{"norm": "layernorm", "positions": "learned", "init": "normal", "init_std_down": 0.00352, "decay_shape": "linear", "batch_tokens": 32768}
Each number is 500 + 25 x the weight over its row's rms, rounded and kept within 0 to 999. Layers, rows and columns count from 0. Numbers have three digits each. The size before them is the row's rms in percent of the matrix's.

# layer 6 MLP down, 64x256, rms 0.2, rows 0-63, columns 0-31
091:505542505505490524499523513489461542464537506509518465510548493514500505464497492500480511453487
102:528475494457497516513506520534519479528479484511506549478452525542500500490480491522520546475512
103:526534494508466508485511505475410521496508471531525489499484501508518523547444456529489528514528
105:501502529480502551490485488498516509511514558485479580546509471485520475486461472487545506490526
099:506490460513471530526485480459496451501471496477476512512483502511532476492497481482491535511508
095:524543459537534548538494496548501487503503494475476552520507507505508493529468475483487508512536
101:511478523525489526463508504543525518517510477503512516492488508519471487455504516491468533500511
093:479455476551452504537520506495498483506489492501493553489441518538510524478502535534525525511493
091:459509514498505462530504492453526481495466490507506546485513510523496487485514557511513471507474
083:477484474533494497525501490470461509497483508504504511450471500494471472506463514488431513495490
092:512508458463497476526524520477509489550476540521535534561511505529485503480508476511542497546446
096:526452498496496499529478485524451471473544495492511499517489498514522471481519520513536484539502
110:474476474529533489502531505476431533494449514508524505504527504497524510468522511500515461493544
097:493508520557521524516476480537478496472529462493481502522523483502513455497487507493487568505521
100:496493472503512454517516493486547552518519499472498489442518507469476503489550468475523527520507
112:466467476481511477551513489479480518499485512502507467487505509539481480499524485513550501487504
092:521520500516515457512529502500520506501530498497501442526474499502466505488509490484513557510509
108:532492468477501522480514514501499501460516535524514466493501522510501476507458532476523530454515
110:515539507545497479518507535509553482497459433501514485488511494518501535542507546525502521511511
111:534566521482512508489491505500540498532543490498498473508496480519470527509537511520509486498540
096:546525523526495561493500509494513496502504516520486534493546485502548495479481495500503520496503
099:528506484485569483521509513525466510494508473502499455507529516504549501538481494480440508493496
103:546497521488509503492511540516567507480519497530523521496495493532464500483566514508506469534467
109:508503501508489496497465490493461508523503514473494475516537461468487455510573524487499520512506
102:520504486535480500516507512505489570465519517516515525500492491490491499490528514521532515524463
096:517500491508501504467517543491565492560483517514502498482440518519523504499519486474482536534537
097:508521505495504526481488519448444478491507469499508517502526494494492488449490533489507473494536
093:485481524546469492526468456511512537490441479499477450460509473503457504475488490486498475503475
098:474462503517476498494473484457547472473500514479507537500484490469509500489496559500495498500490
084:505501473469487520506519496470522516494502512495523464480513504496519478519523497479503549488507
102:504472492505554465538502528506511528487528532513519491484508503519504549511476508540546501496467
093:482466481504521488519486509482482496474470485531481526526424488520563476503520533528534508517508
093:541524513503510428494480503530481489487479469481500464471430495503488521490460510491466516482485
091:515537506509512482494511510502468503488445518514517504484512489520486508448504533483496482490535
115:537543503486534494494478497538502508490505490483500495509504466471491517536519511492483515499534
101:493493495569489501516488475538507472490459511486502503464494506474447486481503556475444487468493
121:485503463535499489532491458485564531509491514472467515461438474478507490478501497477499526478474
094:508501540457533481495469526530501485531512468501490490515528458501491514514486518526549461471517
101:508476537393511487523500487506515512490457515484506475472494488505565446495538495498506472510483
093:510547456458469531534485504529450495477519498513489461485540488533476460509493472508512464532516
113:530501507520493487488477508534457491528494523472479478497492487496513558506469530501479479532546
086:538512483521490462474517513443553531495552495509507553539486483512531520472511558499514477499522
097:524486530512540480521501487511494502526480542477512484469492503490479457446501462483523496474488
102:510482525451510479504482490522559489498527500474462576506478480520485500460490488540548483499516
088:486474458500536468513480505456506491499502544499508520474531518518484499479499443510512460481504
081:486479517509521490539492500502465518503482495486499555448482483478516521483490503511516542498536
104:508475491527488510528482487499486513480477517466481551479527490520531486489487542494472492478503
103:521501554550513455480495495502547540471516523494496464485523470499507502508475560482488492479488
102:486434485461455474489519506454494510522485529498503451516476499514509514506464440511513503506464
098:514499478495523520503478491529530530493489461488486458512523493498475486504521496493531578516447
095:512492467513490510508484507504468503557506483483502494491494483523472520478505515525494510502503
094:525504516480500512469498516497464460460501543485501524446541507512536461487485493479505498493502
093:529472497466506457512495523498476507515482450497523499480474504504508492540526503542513524538500
103:504483532532488509533506523528520512519467493500528509496487499536494488542482546491525500486487
096:492539438519530501487493492479479505504530513480491451462441492486470554498490497510423474515533
096:489502495487504485530502504502494465520511477513500546508573497509493491539508533504502504460440
101:497484473537527501517467481523509480441498458485501485483477456499492496515524503506470506531477
100:544474525519547460464478489496514527487534482496494453505486469496497520497553525508431496492511
103:505492459502500504554466492496455485516506518498476564520515496491518475513489514493531526540549
090:546542527510495489463505500477456510505476516481481483513500466497469478483489474495489513511509
118:526498526473511502513485512482550473528492463495490513506515455499488543459473501547508540503487
142:489483478466507508550526502484473514510515495522536504470483522537500473498529439508523490492482
101:536482523517498519481494510510478476516500511497494498511540491496496529459537518526528528540536
094:498530506465479486495502471500570501509522569488493483496513480491448503482482469490579515491495